Part of a small language model's weights.
Size: 4 heads of 64, MLP 704 SwiGLU, vocabulary 8192, 12.2M parameters.
Architecture: RMSNorm before each block, rotary positions, no biases in attention or MLP, untied embeddings.
Training: a variant of SOAP for these matrices, 3170 steps.
Each number is 128 + 32 x the weight over its row's rms, rounded and kept within 0 to 255. Layers, rows and columns count from 0. The size above them is the row's rms in percent of the matrix's.

# layer 7 attention query, 256x256, rms 0.0743, rows 125-127, columns 0-127
size [127 120 127]
[[ 97  71 108 145  76 129 109 125 158 109  78 127 175 148 150 119 137  98  81  58 141 117 160 138 111 132 120 140 134 152 113 165 107  82 141  88 159 163 146 141  63  87  88  72 110  73 145 189 102 129 138 105 151 155  89 117  70  98 157  90 107 153 181 122 154 145 101 140 159 122 139 167  82  90 204 142  81 131 196 157 133 109  83 146 150 140 161 157 123 124 122  69 151 114 145 169 176 112 103 101 105  82  44 164 167 103 106 123 130 104 122 105 114 102 146 134 107 122 142 144 100 120 185 107 117 133 103 188]
 [148  80  91 130 103 176  82 167 130 115 148 214 102 124 149 172 134 130 187 147 111 131  97  64  88 111 181 106 106 144  82 146 115 132 181 167 117 132 204  85 101 145 167 196 170  76 127  91 156  84 138 112 122 152 124 121  94 169 117 103 175 133 149 154 147 163 122 202 159 111 170 114  90 133 126  98 112 118  86 105 105 173  86 151 169 140 106  94  95 186 107 139 103 102 110  99  80 127 141  80 121 149  64 157 126 176 144 172 162 192 113 111 129 179  93  67 105 169 135 112  67 115  94 167  78  90  73 134]
 [119  94 122 165 163 140 154 127 130 130 141 230 138 183 165 147 103 139 125 160 127 123  64 148 128  82 127 147 120 134 130 155 119 158 141 119 168 166 128 128  93 116 114  91  84 182 177 157 119 166 128 145 151 142 102 153  90  86  80 133 188 195 117 167  84  90  36 149 115 160 152 155 140 140 122 186 155 185 190 148 146 147 113  56 187 104 156  89 116 150 122 121 148 106 145 102 140 113 152 146 149 140 148  88 131 101 123 169 163 155 152 136  84  96 161 146 157  84 194 141 138 116 102 107 206 137  91 156]]
# layer 7 attention key, 256x256, rms 0.0746, rows 125-127, columns 0-127
size [129 122 130]
[[122 129 119 151 152 115 116 102 100 164 100 134 163 158 109 104 168 112 140 129 184 100 169 153 133 162 164 155 112 198 135 134 139 125 138  94 144 127 119 164  95 162 169  67 127 125 138 192 100 134 121  79 178 146 140  80 113 120 143 100 109 104 188 112 113  88 107  71 161 177 151 159 118 112 165 174 135 116 131 196 122 137  92 129 147 106 110 137  76  96 108 117 155 168 133 167 188 155 120  97 118  91  62 136 162 146  85 110 102 134 144 108 127  93 138 193 137  36 114 127 155 132 181 179 121 187 160 137]
 [106 150 124 115  78 131  74 162 184 139 136 134 169 168 157 119  85 138 133 128 138 159 177 108 164 148 129 103 120 130  98 125  85 132 128 125 148 139 191  99 134 109 157  99 168 137 117 108 149 130 137 177 137 152  87 135 167 149 146 130 141  83 171 146 145 102 154 104 109 113 132 117  66 160 127 112 139 189  71 161 130 211 134 181 149 149  83 153 113 149 131 142 116 148 123 152 100 100  85 155 116 207 114 173 157 125 156  57  81 109 151 155 118 120  73 137 138 246 199 137 129 134 126 163 163  93 186 137]
 [ 63  94 104 146 114 169 187  98 148 136 192 123 104 189  89 128 117 149 142  91 118 165  83 137 125 129 138 160 112 109  90 121 124 121 115 159 160 193 131  88 126  78 128 135 119 104 120 144 142 153 140 100 143 113  92  99 130 103 122 169 104 146  97 169 156 147  64 131 100 148 117 130 125 150  85 119 163 137 123 149 159 146 115  78 103 132 185 147 161 120 110 202 158 122 111 100 102 119 132 111 120 201  93  62 170 103 135 160 172 128 117 144  47 120 163 185 155 114 169 122 131 139 110  83 133 181 149  93]]
# layer 7 attention value, 256x256, rms 0.0959, rows 64-87, columns 0-127
size [ 96  92  96 103  95 100  98  92  98  94  90 103 101  99  93  92  92  95  96 104  96 101 100 104]
[[147 110 175 148 170 133 120 141  95 100 140 131 124 127 124 145 204 120 148  66 166 127  92 117 164  98  90 105 166 138  94  76 122 126  64  73 168 141  73  82 115 114  80 132  87  88 115 126  94  83 126 121 137 147 143 155 129  64 176 137  85 131 128 135 147 159 115  73 139  83 105 150 123  90 130 122  86 148 130 124  87 161 132 183 131  86 124 111  90 120 139 105 134 179 106 116 105 148 158  61 135 157 141 105 191 154  97 117 148 140 124 188 121  92 145 140 115 126  92 131 183  81 122  84 161 179 125 106]
 [ 93  83 164 131 155  92 159 135 120 149 110 166 161  64  88 169 148  84  94 115 138 138 144 157 181 143 100 127 162  92 162 112 123 167 117 155 142  45 174  94 126 117 129 162 172 150 106 109 184 162  96  93 100 171 151  95 135  94 104 115 191 146 158 119 115 133 178 118  64 206 141 120 155 194 134 118 170  91 119 149 141 172 112 150 144  87 128 174 170 109 113 162 181 137 180  85 108 122 175 110  53 119 116 165 138 144 111  71 133 137 105 116 183  81 115 144 132 137 115 109 157  82  58 128 142 150 105 124]
 [131 124 114 168 156 128 112 132 130 161 118 133  96 141 144 104 139 118 136 170 130 127 133 101 153 111 100 160 170 113 150 102 138 117 142 127 177 171 135 113 180 188 170 192 126 102 148 140 208 110 112  97 204 104 109 119 130 190 189 160 105 224 133 190 125  88 131 123 119 136 177 107  83 121 181 125 169 113 157 155 162 133 124 126 110 208 126 167 142 193 147 128 115 146 140 125 155 129 119 138 111 124  65 147 152 122  93 170 101 102 121 173 156 116 122 151 143  51 118 123  93 114  75 128  85 107  79  82]
 [159 126 158 131 166 139 141 129  88 153 137 141  84 143 116 138 110 157 169 153 112 111 158 128  90 130  65 120 165 102 186 102 156  87 116 100 152 180 102 145  83  73 143 103 112 121 157  99 106 137 185 110 156 167 101 116 111 107 129  85 191 138 170 147 172 124 165 209 134 126 118 136 131 162  69 168 119 116 200  94  80 156 176 133  77 114  62  50  85  78 104 125 123 119 137 103 194 168 149  82 175 128 144 119 153 100 117  66 129  81 151 127 111 175 140 105 149 160  82 132 210 124 108 105 158 132 126 115]
 [163 133 113 101 115 129 147  91 126 124 131 139 123 125 188 117 107  83 149 177 141 150 168 171 151 121  88 128 138 154 150 162 106 158 116 118 168 181  81 186 107 129  61 183 118 106 145 142 127 106 155 146 132 100 162  83  99 150 169  38 126  86 118 115 102 168 130 150 113 118 190 143 110  93 185 115 116 141 106 108 128 118  65 102  80 105 177 140 183 129 117  87 116 114 157 104 165 126 142 126 116 111  70 108 119 107  61 149 141 187 121 141  95  75 128 120 110 198 150 105 141 130 111 122 155 131  43  97]
 [168 164 100 148 133  93 162 111 130  56 146 143 159 107 147  75 102 113 123 108 113 110 131 136 162 151 170 140 119 167 157 143 224 115 152 108  92 102 157 128 131 132 122  86 168  73  97 153  66 102 134 168  60  76 106 152 124 152 189 118 148 114 138 129 157 143 115  97  88 224  99  96 141 133 112 149 120 141 154 160 131 143 159 130 127 116  94 121 189 118 144 167 123 126 118 103 116 175  80  79 124 125 130 142 129 115 121 123  71 159 179 126  85  98 153 130 144 117 133 184 121 101 134 103 155 142 101 147]
 [157  98 203  90 128 189 126 126 133 123  96 129 122  85  96 188 115 130  94 134 124 112 108 129 131 125 153 130  91 160  95 111 173 128 139 118 134  99 107 154 143 183 115 118 107 110  86 177 109 119 132 123 116 119  76  94 178 109  93 158 127  51 117 183 114 119 116 116 102  73 191 152 137 164 118  85 142 108 125 134 164 130 160 109 145 138  92  96 137 139 144 104 202 108 160 127  98 135 113 114 206 120 171 107 147 157  62 173 126 172 154 131 124  88 123 111 110 124 143 141 134 163 212 138 162 190 153 127]
 [180  94 187 100 103 143 113 127 127 146  64 143 126  68 131 110  95 110 129 153 159  69 146 167 142 182 111  68 151 153 136 141 124  78 111 180 126 151 114 208  55 129  92 107 107  92 119 170 128 182 173 127 105 157 112 164 144 123 156 115 127 136 175 106 185  85 100 121 111 127 152 170 117 137 148 117 124 145 108 182 131 129 116 126 113 141 137 110 114 146 163 145 159 135 155 101 111 112 155  91 180  83 142 112 136 171 111 108 159 110 177 143 143  94  96 153  87 122 116 138 120 143 193 166 140 178  85 125]
 [108 157 135 100 112 105 138 137 103 164  88 119 151 138 129 107 112 120 148 110 128 125 146 164  55  51 166 126 162  96 161 171 106 113 147 131 110 183 173 224 119 116  87 127 161  95 141 118  89 155 123 146  58 140 100 109 110 155 151 133 160 131 136 108 126 117 194 131  70 146 183 123 107 167 138 121 160 137 115 112 145 116 151 135  78  82 121 113  96 180  94 160 146 126 136 102 157 112 115 150 146 125 104 167 127 133 124  47 132 153 114 155 124  91  87 151 188  95 130 116  87 102  69 173 127 160 115 158]
 [144  96 169 124  99  91 169 109 133 164 116 102 161 139 132 112 132  97 153 144 150 143 137  86 202 133  98 183  98  95 154 147 163 170 136  86 154 162 126 102 194 108 156 156 139 131 142 104 169  73 125 114 125 157 115  47  74 135 134 101 229 147 191 196 116 167 169 171 123 168 155  50 113 126 156  96 113  76 104 148 136 191 125 104 207 109 117 132 125 106 105 199 158  83 210 155 164 123 130 159  70  67 148 116  99 101 123 149 116 182 128 144 166  80 129 109 138 125 168 156 131 136 110 116 212  88 158 111]
 [154 145 140 125 118 156 184 136  90  88  91  69 138 121 133 119 135 111 139 134 102 142  83 105 141  74 165 182 106 114 135 146 110 117 157 111 136 121 102 171 137 173 155 110 196 203 104 144 129 105 159 110 134 105 109 101 108 137  94 147 155 113  98  97 188 132  81 130 149 174 101 126  72 118 120 125 155 140  96 132 101 126 149  62 155 147  78 114 148 149 137  89 119  98  57 107 137 168 106 129 142 143  99 176 143 147 110 130 103 107  93 111  64 180 145 147 146 135 113 163 106 166  98 126 103 171 137 152]
 [111 147 122 191 147 116 154  68  91 158 101 111 131  98 156  97  84  85 142 122 168 111 148 122 108  74 141 139 120  62  76 114 130 156 117  81  85 137 163 148  78 122 108  79 136 124 148  99 120  93 122 109  78 161 152 123 142 105 130 140 130  80 109  88 132 133 134 213 120 184 103 129 114 123 182  82 140 131 144 141 130  69 116 138 130 144 143 123 140  97  85 108 130 122 166 197 190 100 133  96  84 106  98  93  63 119 129 111 113 179 120 104 185  85 125 178 120 179 140 144 134 111 154 167 116 139 101 154]
 [134 144 150 125 133 136 124 191  88  78 120 190 124 113 146 196 148  66 164 118 106 105  89 121 234 134 111 129 163  67 163 156 115 149 163 110 155  86 119 121  88  92 106 110  94 127 139 148 126 107  75 181 159 190 149 123 106 118 105  76 144 115 121 180 181 112 123  83 156 153  96 147 151 124 106 151  81 139 129  93 115 108 140  97  92 112 149 110 115 104 102  90 194 160 142 153 115 163 132 121  80 179 138  98 130 124 145 123 136 120 107 174 184 113  56 154 183 188  88 144 162 160 115  84 225  92 115 157]
 [125 130 131 137 126 169 153  93 190 121  90  90 136 116  92  66 118 176 133 192 137 129 145 135 128 146 122 166 120 109 151 101 174  80 101 125 156 146 157 212  82 194 123 138  68 161 179 153  68 157 115  99  60  98 119 168  86 155 144 211 139 166  95 138 117 114 117 131 145 116 135 115 166 144 178  94  64 138 188  69 147  94 100 137 159 112 112 150 137 115 118 125 163 105 203 180 159 181 119 102 179 129  89 100 161 163 126 103 132 105 107 178  94 131 122  82 140 154 112 139 116 131 116 141 108 108 128 114]
 [122 121 156 142 106  81 109  64 137 139 140 151  96 125 143 207  58 121  93 108 133  42 118 179 145 140 129  99  77 200 139 177 141 150 104 143 111 120 152 141 135 124  81 122  82 130 140 149 153 110 116 194 137 170 149 112 124 128 125 128 124 120 157 127 125 163 126 101  53 134 120 149 121 129  87 134 112 159 136 138 151 131 153 129 149  78 161  89 143  73 132  83 156 162 139 119  89 156 152  88 106  72 138 157 144 165 179 183 115 141 172 179 143  76  95  99 158 154 148 158 162  99 138 155 144 147  82 124]
 [ 64  89 111 153  81  52 110 124  91 151  90  60 156 151 148 103 157 106 123 169 147 126 132 117 188 139 104 124 120 112 147 168  35 152  31 149 136 133 125  91 156 114 128  91  83 157  80 153 203 118 166 174 172 180 137 153  55  55 105  65 129 153 118 115 107 119  80  97 131 109  99 116  89 117 123 189 137 169 130 104 116 145 136 142 148  99 130 169 110 150  72 147 132 152 110 150 143 166 164 110  68 127 140  64  94 151 130  81 168 135  65 123  95 129 203 172  74 139 153  98 103 147 151 139 162  80  73 198]
 [108 124 113 106  82 180  96 171 109 141 128 125 114 155 138 114 178 111 100 166  93  54 173 103 158  97  78  98 134 129 136 140 149 138  43 130 119 166 151 143 175 131 177 187 148 137 159  61 172 143 154 140 124 126 102 174 154 154 100 169 111 109 132  76 153 138  99 131  96  23 130 158 135 115 149  24 103 145 109  79 175 141 139 137 122 107  87 106  96 200 132 145 187 160  69 128 150 143 132 131 144 107 105 150 166 136 107  64 117 108 140 121 154 108 153 107  93 135 121 178 142 118  95 150  98 133 164  72]
 [159  73 148 130 106  70 118 132 155 109 149  94  90 116 123 118  72 175  99 128 131 102 127 140 100  30 180 188 107 128 200  91  84 148 101 108 178 100 136 107 141  87 137  73 122 136 100 190 164 100 118  97 157 121  86 173 206 177 129 135 137 110 158 134 140 125 124 130 109 154 108 121 155 125 104  88 104 123 135 129 123 104 135 106  95  99 148 135  97 119  92  44 126 102 108  63 134 121 143 165 101  73  82 146  88 119 135 105 141 133 137  98 173 138 104 133 140 139 120 122 121 102  57 154 110 110 112 149]
 [161 156 126 130 146 125 123 139  61 148 120 115 144 169 143 134 114  64 108  91 131 146 133 140 132 132 125 166 191 103  88 127 145 130 161 138  79 144  94 120 138  95 138  93 150 142 122  89 106 116 117 117 119 198 152 137 125 173  87 131 143 136  46 132 101 126 131 103  82  93 160 115 148 116  95 139 112 115 122 107 120 124  89 169  96  83  74 142 129 139 162 171 143 108 124  73 128  99 141 103  83 103 110  84 116  68  78 169 122 133 122 137 203  49 116 101 123 163 110  96 113 164 133 128  97 177  69  84]
 [153 116 187 120  78 154 140 135 103 132 101 122 163 120  70 109 115  68 154 147 107 147 109  72 144 109 105 151 139 166 128 105 135  78 135 162 128  95 143 138 150  92 137  94 114 182 153 193 137 168 119 156 127  99 131  92 113  53 112 100  82 124 114 174  64 179 195 125 133 114 154  97 151 135 163 111  68  58 122 151 133 144 136 111 140 128 125 109  99 102 146 130  93 160  72 102 152  98 155 237 140 187 147  97 147  93 139 123 199 139 153 100 107 162 146 124  84 104 178  95  69 145 151 111 122 110 153 146]
 [ 91 175 119  90 138 193 144 154  74  92 123 126 121  98  99 139 161 172  97  59 120 129 156 110 153 181 156 180 128 108 111 155 195 196 133  93  92 106 113 165 156 144 100 148 151 134 146  97 110 135 103 127 155  99 166 140 147 188  98 165 137  23 120 104 129  91 142 146  93  97 142 146  72 170 138  98 170 136 139 180 169 176 106 167 138 185 108 112 160 183 113 157 168 112 192 122 132  98 176 129  96  97 122 136 107 138 123 123 108 167  49 155 114  94  85  83 178 106 165 103 144 125 124 151 145  90 124 149]
 [190 108 150 150 133  86 113 134 103 127 110  76 162 154  91 101  95 134 128 103 193 142  74 151 157 158 174 140 137 114 124 123 197 183 157  97 119  76 113 118 171 125 114 140 180 126 160  84 121 126 133 110 113  62 116 229 147 133 128 143  70 115 153 131 103 103 124  58 119 154 100 124  95  99 120 132 121 107 129 162 132 137 128 132 174 104  91  99 155 140 181 130 118 129 117 110 138 145 145 137 106 128 134  90 117 121 108 166 168 138 103 214 115 130 113 115 141 112 133  97 111 142 151 148  92 135 110  96]
 [109 106 179 138 143 132 130 108 157 113 110 159 129 111  97 166  69 125 169 150 150 128  49 146 155 129 158 133 154  67 115 139 165 155 164  87 122  38 146 137 128 136  99 107 188 144 154 151 100 101 129 113 145 144 155 114 142 146 144 134  99 160 171 173 111 100 102 122 109  93 164  93 162 144  72 176  83 149 132 109 172 149 145  94  96 148 128 116 199 132 144 128 105 105 219  97 150 175 107  74 103 153 154 150 115 130 142 183 147  97 121 146 173 121 105 130 151  84 175 182 133 127 131  22 134 116 152 154]
 [123 146 125 151 122 133 114 156  98 169 130 192 147 124 143 172 156 158 114 103  89  83 139 141 170 126 146 124 143 130  85 123  99 155 114  79 126 124 172  61 172 143 140  69 158 168 127 160 109  99 110 175 128 125 118 106 186 120 107  54 175  79 106  93 112 155 146 132 126 178  86 122 129 176 144 106 149  77 178 127 143 171 136 139  92 122 146 108 164 115 144 176 123  82 163  66 129 135 161 149 118 104 120  96 203 130 155  84 161 154 144 136  55 151 140 104 171 172 118 100 124 114 131  61 145  72 127 133]]
# layer 7 attention output (transposed), 256x256, rms 0.0833, rows 64-87, columns 0-127
size [ 94  95  98 102  92 101  96 103  98  93  98  99  96 100 100  90  91  92  92 107 106  98 106 103]
[[136 133 102 171  90 102 137 153 148 118  93 130 110 117  97 114 119 157 115 154 124 151 139 123 136 184 151 118 197 156 106 102 102 114  80 104 153 133  88 120 171 136  90 133 148 121 157 187 108 176 122 112 128  73 123 142 108 116  97  86 147 149 162 120 150 170 103 136 152 134  85 131 129  85 179 111 191 165 111 116 116 138 179 129 113 131 230 106 102  93 142 139 140 126 108 183  74 146 111 152 108  93  96  96 138 136 155 120 148  73 157 144 179 108 177 190 151 156 144 142 167 135 132 110  94 113 127 171]
 [176 110 118 192 115 162  91 176 119 118 132 202 152 141 110 120 128 108 208  92  87 107 127 147 157 137  94  89  79 107 163 147 118 101 175 141 161 132 164 117 141 134 148 149 136 146 154 113 142  68 143 115 160 159  50 197 144 121 173 149 146  83  80 162 141 148 123 133 165 147  75 114 114 183 143 125  77 128 137 116 127 108  86 139 142  90 184 133 156  91 124 119 146 130 143  93 136 102 123  96 130 146 147 136 152 188 115 127 160  66  92 124 179 150 114 196 130 109 126 118 206 106 112  42 116 118 103 113]
 [122 150 123  84 120 121 128  78 165 112 122 167 136 139 107  89  69 108  77 136  80 137 107 123 111 172 120 140 121 144 199 145 162  97 107 131  93 171 123  81  87 105 118 138 126 142 141 185 175 115 107 138 198  67 148 108 158 163 172 115 142 178  94 187 121  73 152 135 113 116 129 109 104 153  99 123 146 141  61 203 132 138 134 154 165 147  95 110 149 138 146 111 166 139 132  80 154 166 130 183 147 102 151  96  93 127 124 146 149  64 128 120 136 156 100 144 158 138  83  86 191  95 206  64 129 102  83 165]
 [ 79 146 113 147 130 124 127 130  94 108 129 125 128 116 107 103 165 134 125 147 110  82 116 173 173 126  91 114 137 115 106 168 159 105 111  90 101  96  51 171 168  69  87 171 154 116 128  84 103 149  92  84 125 159 139 180 151 126 107  75 138 112 151 151 132 119 139 125 175 134 108 134 146 167  85 152 114 111 150 173 166  77 171 144 117 113 116  69  83 105 121 133 146 110 130 148 140 176  96 153 191 130 153  92  93 104 133 133 203  99 193 143  74  93 119 147 129 149 153 136 123 127 123 155 123 121 136 176]
 [ 76 127  64 113 136 139 146  72 117 126 120 155 109  84 164 132 205 114 102 130 122 135 110 129 175 128 158  73 182 157 105 115 129 119 131 118 116 147 111 186 175 106  80 184 193  99  80 131  93 122  87 121 134 133 153 116 169 116 132 158 105  94 105  98 117 139 189 132 153 110 111 155 146 110 190  81 102  99 116 165 174  89 129 132 149 119 177 111 227  71 153 146 124 148 158 106 129 156 117  94 126  87 102 159 130 128 149 166  70 174 119 140 137 148 118 134 125 106 166 176 127 108  86 159 140 136 102 108]
 [117 189  82 132  74 112 126 113  99 167 125 166 217 163 159 101  89 104 131 132 151 138 133  88 155 105 148  76 150 122 171 126  75 100 150 122 116 112 154  94 150 160 153 123 164 152 134 127 108 168 133 127 146 137 135 117 123 121 121 149 178 144  79 117  97 191 115 113  71  97 126 111 130 101 169 118 169 132  97 116 116 152 138 165 148 107 131 126 162 101 151 146  90 138 131 219 108 167 158 165  72 122 158 124 152 116  47 124 163 129 179 102 123 117 113 105 181 134 135 108 176 123 117  98 148 110 115 182]
 [139  75 136 150 139 100  96 149 118 141 106 114 124 128 152 103 167 143  59 178 165  81 124 144 110 131 119 132 144 119 137 141 136 164 166  81 148 154  93 194  76 143  96 193 132 108 139 175 105 108 128 170 125 128 170 172 115 143 202 135 127 124 144  98 157 111 105 107 156 197 112 157 148  87 124 138 166 140  94 127 121 106 137 129  98 124  91 155 208 135 109 103 140 115 125 120 112 105  64 140 141 151  95 143 121 146  83 142 136 170 142 150 121 109 188 109 142 188  94  98  88 169 145  86 122 155 145 153]
 [101 106 158 172 143 134 127 139 118  90 136 147 121  64 130 126 136 171  84 131 147 118 139 155 125 118 166 143 161 148  87 124 147 178 144 145 171  53 147 169 165 157 135 153 147 163 180 120 109 133 151 121 154 157  72 146 113 157 101 137 150 127 175  78 183 161 114 108 154 124  90 108 132 185 155 131 111 179  93 171  92 106  78 174 131 115  93 184 157 134 138 161 114 186 116 133 106 148 105 118 114  75 133 117 175 119 122 139 105  97 111 138 151  85 161  91 139 165  89 135 127 121 107 165 144  91  91 159]
 [ 58 158 163  91 182 144  54 111 136 161 135 108 179 138 150 100 136 122 141 121 111  72 136  83 126 127 123 153 163 149 144 102 103 192 138 154 122 129 149 105  78 186 138 169 141 109 160 120 130 124 103 113 131  91 112 147 167  74  78 172 161 135  91 101 197 118 130  73  92 100 151 114 129 142 201 117 149 153 181  95 169 124 126  37  83 147  95 154  64 161  33 157 170 134 172 173 103 104 137 107 148 122 153 138 149 107 123  85 121  81 119 143 120 163  40 126 205 131 116 175 186 100  95  69 130 129 153 123]
 [153 157 132 139 123 131 148  75  80 143 157 195  98 213 122 169 105  86 126 138 132 135 103 158 139 181 116 105 153 172  71 107 179 185  91 149 138 129 103 159 105 144 119 177 102 138  70 120 132  91 127 114 165 120 140 109 137 131 147 137 162 136 108 124 122 105 161 128 110 155 163 175 184 157 110 143  56 135 149 193 122 138  41 209 123  95 176 119 126 140 176 131 146 116 158 136 139  41 119 148 110  86 141 132 121 127  94 111 145 150 167 175 128 156 129 111 130 145 134 162 178 117 126 172  98 107 167 123]
 [168 140 124 164 111  89 168 106  88 161  82 144  53 135  82 101  97 127 132  74 137  96 171 103  93 114 136  59  91 116 142 121 128 104 140 113  86 153  95 104 132 140 102 173 146 148 140 124 127 150 137 153  84 158 153 108  93 197 142  96 148 149  66 114 102  98 131 137  96 107 146 125 133 101 106 180 197  75 106 181  92 158 104  91 120 178  87  87 130 107 142 112 141 155 116 148 115  72 144  83 161  85  81 151  99 172 124  52 128 114 108 114 103 119  98 109 179 184  93 157 115 190 126 169 149 158 157 159]
 [ 98  74 116 145 110 165  93 135 110 113 156 137 139  94 115 125 110 175 141  69 119 154 151 133  47  97 151 159 115 127  85 129 117  81 108 132 120 136 177 118  94  82  86 155 191  99 156  79 141 124 125 101 148  90 120 130 220 141  93 154 178  62  97 132 133 154 141 130 141 100  96 153 148 139 194 152 162 111 172 148 106  72 136 177 161  78 113  78 149 162  75 131 122 114  49 156 113  99 128  79 104 180 142 178 127 108  66 113 178  91  90 146 106 189 143 133 159 122 156 183  56 148 151 157 106  91 149  97]
 [ 90 149  67 149 111 113 190 175 109 138 131 138 144 156 117 164 159 156 144  77  61 136  87 194 139 178 161  99 190 128 156 113  76 101 154 156 143 105 117 142 123  91 126  88 121 149  80 204 170 151  70 170 138 143 169 106 151 147 151 118 125  88 163 116 132 150 171 111  38 169  97  97 149 100  87 155 111 144 159 131  77 102 109 119 141  88 130 129 134  91 126  89 156  98 133 108 129 140 154 106  89 123 166 118 136 107 145 174 126 147 156 130 144 121 146 129 167 165 136 124 106 175 119 111 131  49 205 119]
 [187 148 103 153 119 143 125  95 141 115 163 106 129 105 129  64 129 124  78 220 106 118  95 138 108 129 123  73  90 164 133 117 177 153 130  78 127  87  81 127 123 118 125 121 116 140 105 127 154 103 126 145  81 135 119 155 134 124 154 157 174 153 154  93 137  92 189 157 183 159 112 117 144 148 149  98  98 127 108  90  96 134  95 125 179 108  90 159 173 138  59 127 116 165 145 132  78 116 147 119 158 144 139 146 125 148 144 116 156 158 134  78 159 100 178 116 143 116 122 142 141 160 177 135 191 141 130 176]
 [ 94 144 122 111 110 173  66 139 114 165 149 113  96 146 129 117  51 122 114  98 108 135 115 150 142  67 119 141 132 168 146 102 143 127 156  97 132  82 136 153 178 134 135 106 102  96  82 150 151  70  87  68 115 186 105  78 114 123 120 211 142 145 132 160  99 154  93 144 151 128  62  61 128  91 113 130 144 158 103 176 195 123 127  92 169 168 170 126  74 107  77  74  92 158  86 113  55 111 102 101  89  97 123 145 130 142 183  73  94 145 147 141 140  82 156  89 161 106 177  96 141  98 125 138 118 131 111 170]
 [143 151 144 161 118 105 192 113 107 146 168 153 111 138  67 132 179 101 126 107 152  83 135 147  97 175 144 167 164 175 122 162 118 154  97 130 149 150 175 117  77 119 108 123  96 117 127 135  88 188 106  96 164 164 104 139 146  51 152  63  99 135 182 127  76 101  33 101 153 129 164 126  86 140 159 193 102 101 106 173 125 123 155 157 102 102 191 104  94  77 123 152  76 137 161 129 129 136 123 117 114  94 156 153 161 170 122 179 122 131  62 148 175  94 136 141 151  96 113 143 113 165 136 184 151  82 109 145]
 [114 133  91 122 177 112  99 137 147 137 118 120 140  90 108 157 146 138  98 148  75  94 153 143 152 174 149 120  47 212 155 168 137 126 129 139 160 123 137 171 201 133 103  73 135 146 123 140 171 116 146  77 149 101 164 112 121 176 193 195  68 113 116 107  97 160 190 136 137 174 162 138 105 121 136 154 127 119 123 138  84 121  91  69 102 105 131  74 103 144 139 106 101 133 153 176 129 130 176 162 172 100 164 117 103 152 129 158 107 141 132 110 134 153 170 129 161 114 139 162 124  98 179 133 120 172 141 215]
 [190 162 115 125 136 112 150 125 150 176 109  75  78 107 114 114 146 148 117 149  81 110  97 127 159 161 160 167 129  63 186 118 113 124 130 134 112 140 130 132  83  72 174  93 117  90  90 151 103 142 180 114  89 129  99 136 172 132 167 144 174 158 132 172 170 137 126 159 115 137 114 185 114 175 147 152 143 176 115 130 134 169  52 125 103 160 117 139 138 115  84 162 149 202  81 170 163 136 115 120 134 148 132 180 137  59 123  75 129 199  73 126 132 200 214 188 169 108 122 110 130 136 122 129 130  73 114 144]
 [108 145 118 100 139 144 109 130 114  93 125 139 147 116 147 133 114 111 170 139 132 134 174 135 158 103 143 109  92 146 103  83 147 131 154 170 121 137 133 202 128  93 159 147 183  94 132 113 134 120 163 127 187 153 125  89 104 120 205 157 131  85 121  80  88 179 171 170 104 179 135 159 130 167 124 138 132 143 167 140 125 190  89 172 125 174  91 146  62  68 131 122 114  74  57 140  99 167 146 151 156 204 110  67 104 127 150 173 165 127 112 115 182 113 122 129 103 128 192 105  56  93 116 111 177 118  40  63]
 [ 73  93 136 147 145 109 163 111 145 143 162 126  76 149 116 109 128 155 170 161 124  81 115 166 120 112 120 187 131 123 165 144  73 119  89 109  82 120 158 129 110 116 152  96 125 134 127 125 136 150 132 143  55 109 112 175  99 108 193 150  92 101 149 117  78 142  76 141 108  79 161 151  71 149 126 162  76  58 135 174  99 133 126 136 107  82 155 125 147  94 191 129 103 109 143 185 130 127  95 194  73 182 106 152 138  97 118 143  74 101 172 110 110 136 109 176 173 130  66 167 112 161 168 175 144  98 131 124]
 [115 117 100 126 143 116  80  81  62 123 124  88 122 107 135 144 186 176  88 121 121 176 194 104 127 208  70  43 110 101 143 130 159 114  84 124 116 168 196 155 130 138 185 108 135  85 147  82  73  99 119 133 199 125  95 124 139 158 162 109 144 108 169 130 154 162 128 161 156 171 194  98  87 146 119 121 138 166 196  54 163 132 132 112 120 154 105 139 141 165 152 141 147 140 105 133 123 130  88 133 138 133 166 155 114 143 111 111 116 127 141 132 108  83  94  97 223 143 144  55 140 181 133  89 138 160  98  97]
 [188 122 181 115 121 141 130 113 126 108 196 130 119 161 114  90  97 121 105 179  99 124 162 109 136 151  64 152 119 107 128 119 140 145  94 139 127 163 139 133 131  84 106 147 156  93 150  97 190 168 170 123  73 117 142 107 133  91 115 157 145 105 157  98 129 211 136 211 132 107 126  74 136 103 155  91  72 144 187 117 148 107 152 112 132 116 138 108 222 131 107 101 127 114  88 149  85 130 174 113 137 140  76  41 120 104  95 132 103 191 137 148 132 147 157 156 137 188 156 114 167 131 128 158 141  96  94 131]
 [141 110 112 167  70 157 130 146 157 125 134 140 119 135 142 110 114 126 163 113 137 118 150 132 166 121  79  94 105 183 138 111 134 133 144  94 114  82  71 155 141 143 123 129 174 141 129 141 113 109 142 122 109 145 160 130  73  90 102 132 126  81 114 145  89 140 119 127 111  79  75  99 176  78  77 128 146 119 150 150 145 135 123 146 161 173 111 185 186 161 125 103 133 118 112  99 118  93  88 107 125 118 116 173 171 156  88 207 198 126 154 165 142 163 134 136 163  99 131 125 160 100 122 126  43 182  61 151]
 [108 177 101 114 134 180 182  83 126  80 123 105 111 115 135 128 110 152 128 105 121 105  72 139 143 110 128 174  92 139 142  99 139 124 114 195  72 122  99  63 189 126 137 177 111 148 100 141 116 185 118 147 140  71 107 154 130 130  55 123 131  97 113 154  60 109  89 134 141 129 112 128  95 146 146 110  84 121 128 108 101 157 108 150 165 133 177  81 177 101 134 162  94 103 137 134 113 155 130 198 113 122 128  97 116  93 123 155 123 146 122 181 134  98 155 126 183  79 121 140 111 174 102  61 111 198 167 145]]